Weights of a small GPT-style language model, trained from scratch on English Wikipedia.
Size: 13 layers, width 128, vocabulary 2048, 3.1M parameters.
Architecture: LayerNorm before each block, learned positions, no biases in attention or MLP, untied embeddings, normalized queries and keys.
Training: a variant of SOAP for these matrices, 3794 steps.
Each number is 128 + 32 x the weight over its row's rms, rounded and kept within 0 to 255. Layers, rows and columns count from 0. The size above them is the row's rms in percent of the matrix's.

# layer 3 attention key, 128x128, rms 0.19, rows 84-96, columns 0-127
size [104 123  96 113 114  97 128 104 122 124 120 102 120]
[[154 134 116 121 140 169 150  96 132  97 140 157 142 162 110  88 101 160 141 178 131 138 117 131 146  69 128 255 162 100 122 157 125 177  90 185 131 123  96 195 175 104 105 125 137 159 170  80  92 102 133  98  68 138 109  78 110 134 179 185  86 140 106 117  86 119 153 145 121 157 109 104 153 116 103 137 163  69 182 128  86 126  90  99 124 123  75 138 142 153 131 122 106 181 137  81 159 102 121 165 119 130 169  88 135 131  46 135 166 117 127 159 121  87 153 121 118 141  92 155 137 168  91 142 113 136  98 145]
 [145 127 193 117 149  50 174 110 159  87 120 182  51 114 114 197 144 100 144 100 135 140 141 169  94  85 144 195 137  75 153 140 187  71 137 131 118 121 165 135 164 102 143 128 147 121 137 150 122 110 155 135 181 122 173 160 114 109 146 132 130 227  96 149 119 134 129  53 155 108  78 150 157 186 117 126 120 112 180  98 147 144 134 132 118 104 148 129 125 135 169 138  82 156  83 143 125 150 150 181 122 125  89 172 174 119 110 167 105 108 159 146 144 103  79  84 139 136 133 174 118 105 102 154 111 186 122 105]
 [131 109  94 148  80 102 116 142 113 164 172 165  94  40 142 150  87 194 124 109 135 103  83 129 117 185 145  73  94 134 179 115 156 163 145 132 123 119 126  91 111  76 163 130 112 157 125  77  92 159  78 130 128 135 111  97 186 122 126 147  79 103 154  54 116  90 130  84 123 126 201 154 160  76 111 117 160 154  88  96 180 110 146 101 125 146 128 116  91 133 174 136 145 141 123 146 120 167 136 105  57 123  75 167 131 150 148 146 114 118 152 144 131 173 144 184 138 119  81  63 122  88  84 164 158  97 156 147]
 [118 164  95 127 112 108  89 115 148 133  52 130 133 173 159 133  89  97 132  61 111 117 139 132 151 181 143 180 149 120 126 105 140 177  81  72  44 149 110 141 129 162  81 150 122 155 125 118 135 112 140 166 165 133 122 121 129 115 145  18 107  48  69 125 134 116 130 187  75 184  86 119 169 132  83 142  68 184  93 122 150 148 168 131 109 149 161 134 177 164 127 131  91 157 111 106  85 134 138  84 100 129 100 103 113 128 121 134 116 123 136 142  76 111  76 102 137 100 197 118 127 134 157 120 125 126 116 153]
 [155 123 152 141 177 158 125 105 145 105 134 133  91  92 131 143 126  92 113 161 114 125 145 181 133 123 115 122  42 125 109 160  93  79 112  85 133 118 109 109 105 128 180 122  81 132 124 106 160 103  69  99 196 137 169 107 133 165 121 107 114 151 124 145 169  71 172 141  71 146 131 186  60 131 133 137 150  94 169 141  76 200 199 166 149 110 162  63 131  68 115 142 107 125 128 144 120 153 101 204 110 108 114 145 116 143 117  68 101 110 118  65  82 124 150 106 192 131 163 173 153  97 124 130 154 155 123 124]
 [152 131 137 152 136 110 163 171 122 149 156 136  73 138  90  84 117  93 177 134 102 134 101 176 170 153 144 114 116  97 146 143 109 121 137 146 132  79  96 121 144 139 125  80  84 111 164  85 139 217 100 116 182 122 188 148 144 100 144 154 118 121 139 172 119  87 138 106  65  96 186 161 112 101 172 151 139  80 149 184  73  98 160 143 137 114 140  83 128 137 116 131 157 155 137 143  97 173 143 114 121 179 154 168  74 161 140  94 107  71 200 149  63 113  99 119 112 193 131 108  94  72 120  89 155 169  96 110]
 [126  84 135 147 162  96 103 114 105 119 182 176  78 145 133 101 229 107  91 150 114 148  92 118  68  75  96  97 130 133  92 149 135 103 172 107 124  70 162  87 114 106 147 178 119 106 132 102 119 122 147  53 100 184  87 112 139 154 115 119 153  86 183 119 169 153 165 107 187 126 101 118  75 118 139 147 116 157 129 106 150 171 137 180 155 136 137  86 100 136  91 132 141 135 157 112 155 118 134 208 153 102 144  89 140  85 111 154 123 154 102  67 122 150 130 101 120 146 125 176 198 113 148 179 115  93 129  75]
 [140 129 105 138 108 123 122 147  92 112  75 186  59 135 173 141  99  86 139  80 113 130 122 163 164 183 113  98 109 126 145  79 161 161 126  99 110 131  81  87 109 116 133 166 115 168 134  65 146 120 143 162 135 142  98 100 158  66 142  80 122  52 167  81 158 110 149 148  66 146 147 175 134 114 120 151  71 147 114 104 150 158 175 117  93 155 140  34 129 100 159 134 104 137 118 107  88 113 130 142  80  95 127 192 153 138 202 113  95 135 138 145  72 143  77 112 111 122 164 156 156 124 149 161 173 128 130  77]
 [100 130 119 102  64  76 139 157 153 116 183  90 146 103 100 137 107 153  88  76 139 123 123 144 117 171 158  96 150 109 175 179 129 146 112 129 100 131 148  83 151  99 115 139 125 113 130 106  98 134  97 158 131 105 124 106 174 136 111 130  85 135 113  86  96 102  81 118 164 116 157 157 169 116 130 112 125 125  71  78 190 129 154 105 120 140 154 180  76 188 160 129 103 114 102 169 167 196 137 121  75 119 103 207 132 181 137 122 135 105 138 151  98 159 178 193 154  96  50  29 101  98 133 141 124 133 118 150]
 [186 100 134 181 109 133 106 140 165  96 142  91 136 182 125 128 110 168  53 102  86 132 205 117 115 143 112 101 112 122 179 117 164  99 102 127 130 166 178  73 185 107 128  60 143 109  76 164 177  94  92 155 114 121 130  99 110 116 101 117 174 135 157  97 123 141 100 175 149  89  85 123 173 150 138 137 115  97  95  34 120 116  67 156 101 132 105 134 122 100 110 123 107 112  77 101 124 121 126  79 106 164 133 181 184 127 138  94 204 138  96 122 168 132 134 151 150 138 121 177 143 161  93 111 166 152 155 119]
 [150 143 116 129 121 102 177 117 135  54 128 110 124 138 141 153 149  56 133  88  88 113 154 114 152 131 128 129 159 167 124 120 141 172  75 101 123 126 146  90 125 163  64 109 123 119 156  71 171 158 158  89 136  80 184 134 198 125 107 114 130  60 100 117 122 145  96 102 103 134 126 117 186 143 154  91  74 174 146 122 103 100 130 108  78 107 126 135 181 108 123 118 126 140 143 162  91 177 152  55 121 163 103 172 149 121 223 145  85 127 146 145 111 123 115  71 148 109 154 156 177 100 220 132  98 145 125 130]
 [131 161 164 105 166 213 159  94 152 193 160 114 191 138 127 127 120 202 130  88 161 144 116 118  85 109 129 171 148  81 133 167 144 108 112 141 114 177 142 142 193 110 151 118 102 191 105 138 111  33  80 146 106 128 144  99  88 167  99 135 105 153 142 176 129 135 125 151 143 128  94 135 107 160 137 143 111 129  65 109  94 170  94  96 129 119 140 173 109 159 141 132 145 130  80  97 115 162 116 175 141  77 163  99 141 141 111 120 122  95 114  56 145  78 180 124 105 150 145  71  99 112  73 103 168 145 146 161]
 [ 96 125 107 151 154 130 120 171 121 151 145 181 144 168 160  75 160 132 115 162 116 136 106 199  83 135 140 154 163 101 116  79 111  99  91 116  64  94 153 146 140 124 103 187  71  74 129 136 123  72  74  91 124 205 159 115 166  84 139 127 137  81 142 111 134 196 118 158 102 138  73 106 132 120 106  97 132 140 127  97 134 144 153 164 130 111 150 142 123  89  72 164 120 129 130 100 152 143 150 172 170 120  96  75 106 136  99 106 222 140 135 138  77 170 131  56 138 116 119 173 166  93 139 164 122  85 124  95]]
# layer 3 attention query, 128x128, rms 0.181, rows 85-96, columns 0-127
size [126 112 127 120  90 133 130 118 127  98 126 119]
[[118 148 107 108 172  96 111 121  99 154 145 148 123 163 119  93 136 166  94 138 135 154  70 103 106  78 121  87 119 148  58 131  77 145  79 109 153 136  87 140 129 191 120 157 109  89 159 142  99 129  57 139 104 160 116 147 162 142 103 203  53 155 156 191 108 139 114 166 117 155 168 174 138 103 130  92 156 137 100 127 128 124 116 118 109 159  48 124 110 172 168  98 160  86 130 106 102 107 161 109 139 125 214 120 138 116  58 136 173 130 156 144  57 174 145 139 105 119  99 132 140 133 196 137 150 142 151  95]
 [127  92 116 144 168  68 122 157 122 140 126  96 133 153 151 156 137 100 110  77 121 123  69 103 147 148 132 123 128 142 135 109 135 162 126 127 163 161  84 177 146 118 136  67 137 135  92 190 138 190 172 117 154 175 123  99   7 107 117  84 107 105 141 142 133 142  71 148 108 107 100 146 139 148 179 163 155 134  20 154  99 109 106 150  97 139  92  81 102 130 134  92  53 118 166 128  52  96 131  91 130 141 117 118 182 115 123 146 101 138 106 126 152 111  97 109  96 116  99 135 110 136 160  71 117 183  97 119]
 [121  82 117  50 202 179 123 140 122 144 103  97  93 132  91 129  89 117  93 178 101 131 183 112 169 133 144  90 136 169 150 108 129 151 115 144 151 128 141 131  94 157 103 147  78 161 155 101 139  71  49 119 124  61 107 124 202 133 155 155  83  67 175 130 135 201 135 100 184 125 153 141 118 150 110 102  86 114 149 110 130 114 158  64 147 179  80 144 143 142  91 152 143 119 130 143 160 121  93 154 135 135 122 192 130  64 135  98 150 149 106 178 103 140 124 115 115  98  98 148 138 187 173 145 104 120 160 122]
 [110  70 109  79 133 116  98 122 122 110 115  90 153 127 110 125 185 124 131 116 173 132 143 102 211 123  82 147 147 132 127 130 136 114 127 175 181 111 112 168 103  96 123 143 140 122  90 134 112 148 138 127 126 113 119 114 151 182 168 120 178 118 127 196 127 134 113 108 126 129 150 107 131 149 131 125 163 141 138 127 192  98 142 135  99 105  66 108  91 106 145 130 125  83 140 148 149 198 108 160 105 138 103 116  99 194  89  99 203 168 207 133  81 109 121 123  93 111  74 110  76 113 110 107  75  87 102   5]
 [126  91 128 173 159  95  89 134 140 144 190 135 120  82 156 160 130 179 158 150 137 117 120 191 130 139 114 187 140 122 177 116 117 108 150 145 192 125 130 156 127  93 220 131 197 132  71 145 129 190 164 133  99 130 105 119 102 165  86 114 162 148 115 168 140  78  60 103 154 170 175 109 189 140 181  95 106  70  97 118 169 109 209 156 152 136 107 105 104 126  91  90 111 140 137 133 153  84 124 104 117 140 139  75  90 162 176 128 117 134 152 128 126  79 149  99 134 115 140 118 156 100  99 115 126  85 166 148]
 [119  96 138 180  81 129  95 165 154  84  52  58 141 128 112 157 157 108 118 124 134 116 169 175  93 106 114 141 137 169 108 122 146 133 143 208 176 141 155 124 155 119 118 103  89 145 125 114  97 124 135 138 131 106 174 127  93 105 118 126  99 170  72 165 186 181 117 195  73 108 136 150 168  88  85 130 119 147 129 189 127  85 146 147 167 124 123 138 199  94 158 147 140  91 148 117 122 117 171 122 137 205 106 126  97 181  83 133 112 102 178 127 177 155 142 133 116 103 156  93 117 117 108  51 161  82 127 103]
 [139  66 131 142 195  86  87 129 136 141 134  80 143 118 114 152 126 142  94  91 107  96 152 107 161 124 149 148 147 166 160 109 120 168 149 127 178 161 105 202 152 129  94  71 125 146  87 167 153 104 147  99 144 122 100 141 116 160 117 138  94 124 152 178 133 160 120 140  98 149 145 125 118 103 176 113  89 121  77 126 126  77 160 135 135 157  94  95 166 101 183 112  85  93 222 187  89 182 151 152 129 136 119 132 181 134  94 109 132 133 136 123 139  60 126  72 109 134  86  87 103  86 181  87  49  98 165 112]
 [111 139 148 142 166  87 145 145 148 188 138 119 113 106 125 170  79 103 125 132 118 197  79 123 120 173 131  82  72 133  80 119 120 161 127 137 151 152  94 141 113 122 182  70 134 130 105 133 140 185 127 141 156 160 100 125  44 107 112 127 159 129 141 160 161 142 123 119 137 127 151 155 118 187 147 133 161 165  76 129  85 129  88 134  87 151 118 124  70 135 148 135  76 164 161 154  99 149 109  58 188 157 109 114 152  38 120 160  80 162 119 133 144 124  84 151 118 158 131 144 124 147 190 144 178 198  67 157]
 [110 207 186  81 171 110 140 128 143 132 191 130 152  82 111  68 118 147 140  90 171 163 128  58 117 131  76  51 125 181 139 117 134 178  83 127  94 171 115 121  95 134  81 101 164 108 164 146 131 137 141 109 129 142 139 164 133 143  74 158 139 149 167 104 170 134 133  95 161  93 122 123 117 102 118  74 132 164 128 138 155 138 104 122 125  98 197 148 104 104 191 120  89 148 146 142 142 165 135 107 174  86 174  96 147 139 112 174  50 154 101  78 180 148 123 157  96 105 118  80 101  93 132 151 116 126 135 172]
 [119  95 123  99 115 125 114 113 108 162 165 157 132 184  87 126  53 118 141 142 112 149 141  87  51  94 100 121 166 146 151 143 124 160 147 147 175 125 167 109 118 116 181 126 139 142  87 124 106 160 122 114 108 150 161 166  81  88 112 194 136 168 166  95 175 131  96 103 161  92 135 103  70 135 109 147 133 135 154 121 121 183 124 127 187 152 192 154 161 173  99  98 132  92 165 114 108 109 167 130 145 105 124 155 122 146 116 111  94  77  68 124 155 161  81 150 110 155 142 204 180 130 129  94 223 143 106 190]
 [ 93 164 101  75 110 147 158 182  98 150 111  74 126 104 129 184 186 131  93 136 147 140  96 118 183 143 146 108  97 132 106 121  98 151 143 102 133 101 103 108  99 141 139 142 140 144 202 105 127  66  80 131  67 132 150  97 133 165 156 168 192 151 101 139 130 117 166 142  93  87 143 132 178 112  99 144 156 167 194 136 139 129 141 187  83 113 109 102 175 138 110  89  85 156  74 100 160 180  91 131 106  87 114 139 107  77 139 121 139 141 125 111 117 154  99 152 196  97 116 112 127 170 145 146  58 125  38 132]
 [ 64 195 128 171 110 166 113 115 197  89 109 101 141  83 100 170  74 126 157 140 137 137 194 152 155 106 105 170 186 137 127 130  95 160 134 178 203 127 132 156 110 114 147 107 104 121  85 152 138  67 119 120 118  87  72 143 107 116 127 128 122 139 126 142 216 156  82 128 182 112 124 135 155 104 137 128 120 129 169 168 141  83 179 114 170 158 141 126 161 132 118 138  90 129 168 109 170  91 182 117 163 128 169 145 152 113  91 138 150 166 138 113 162 135 106  54 121 139 173 151 145 119 118  84 134  61 153  79]]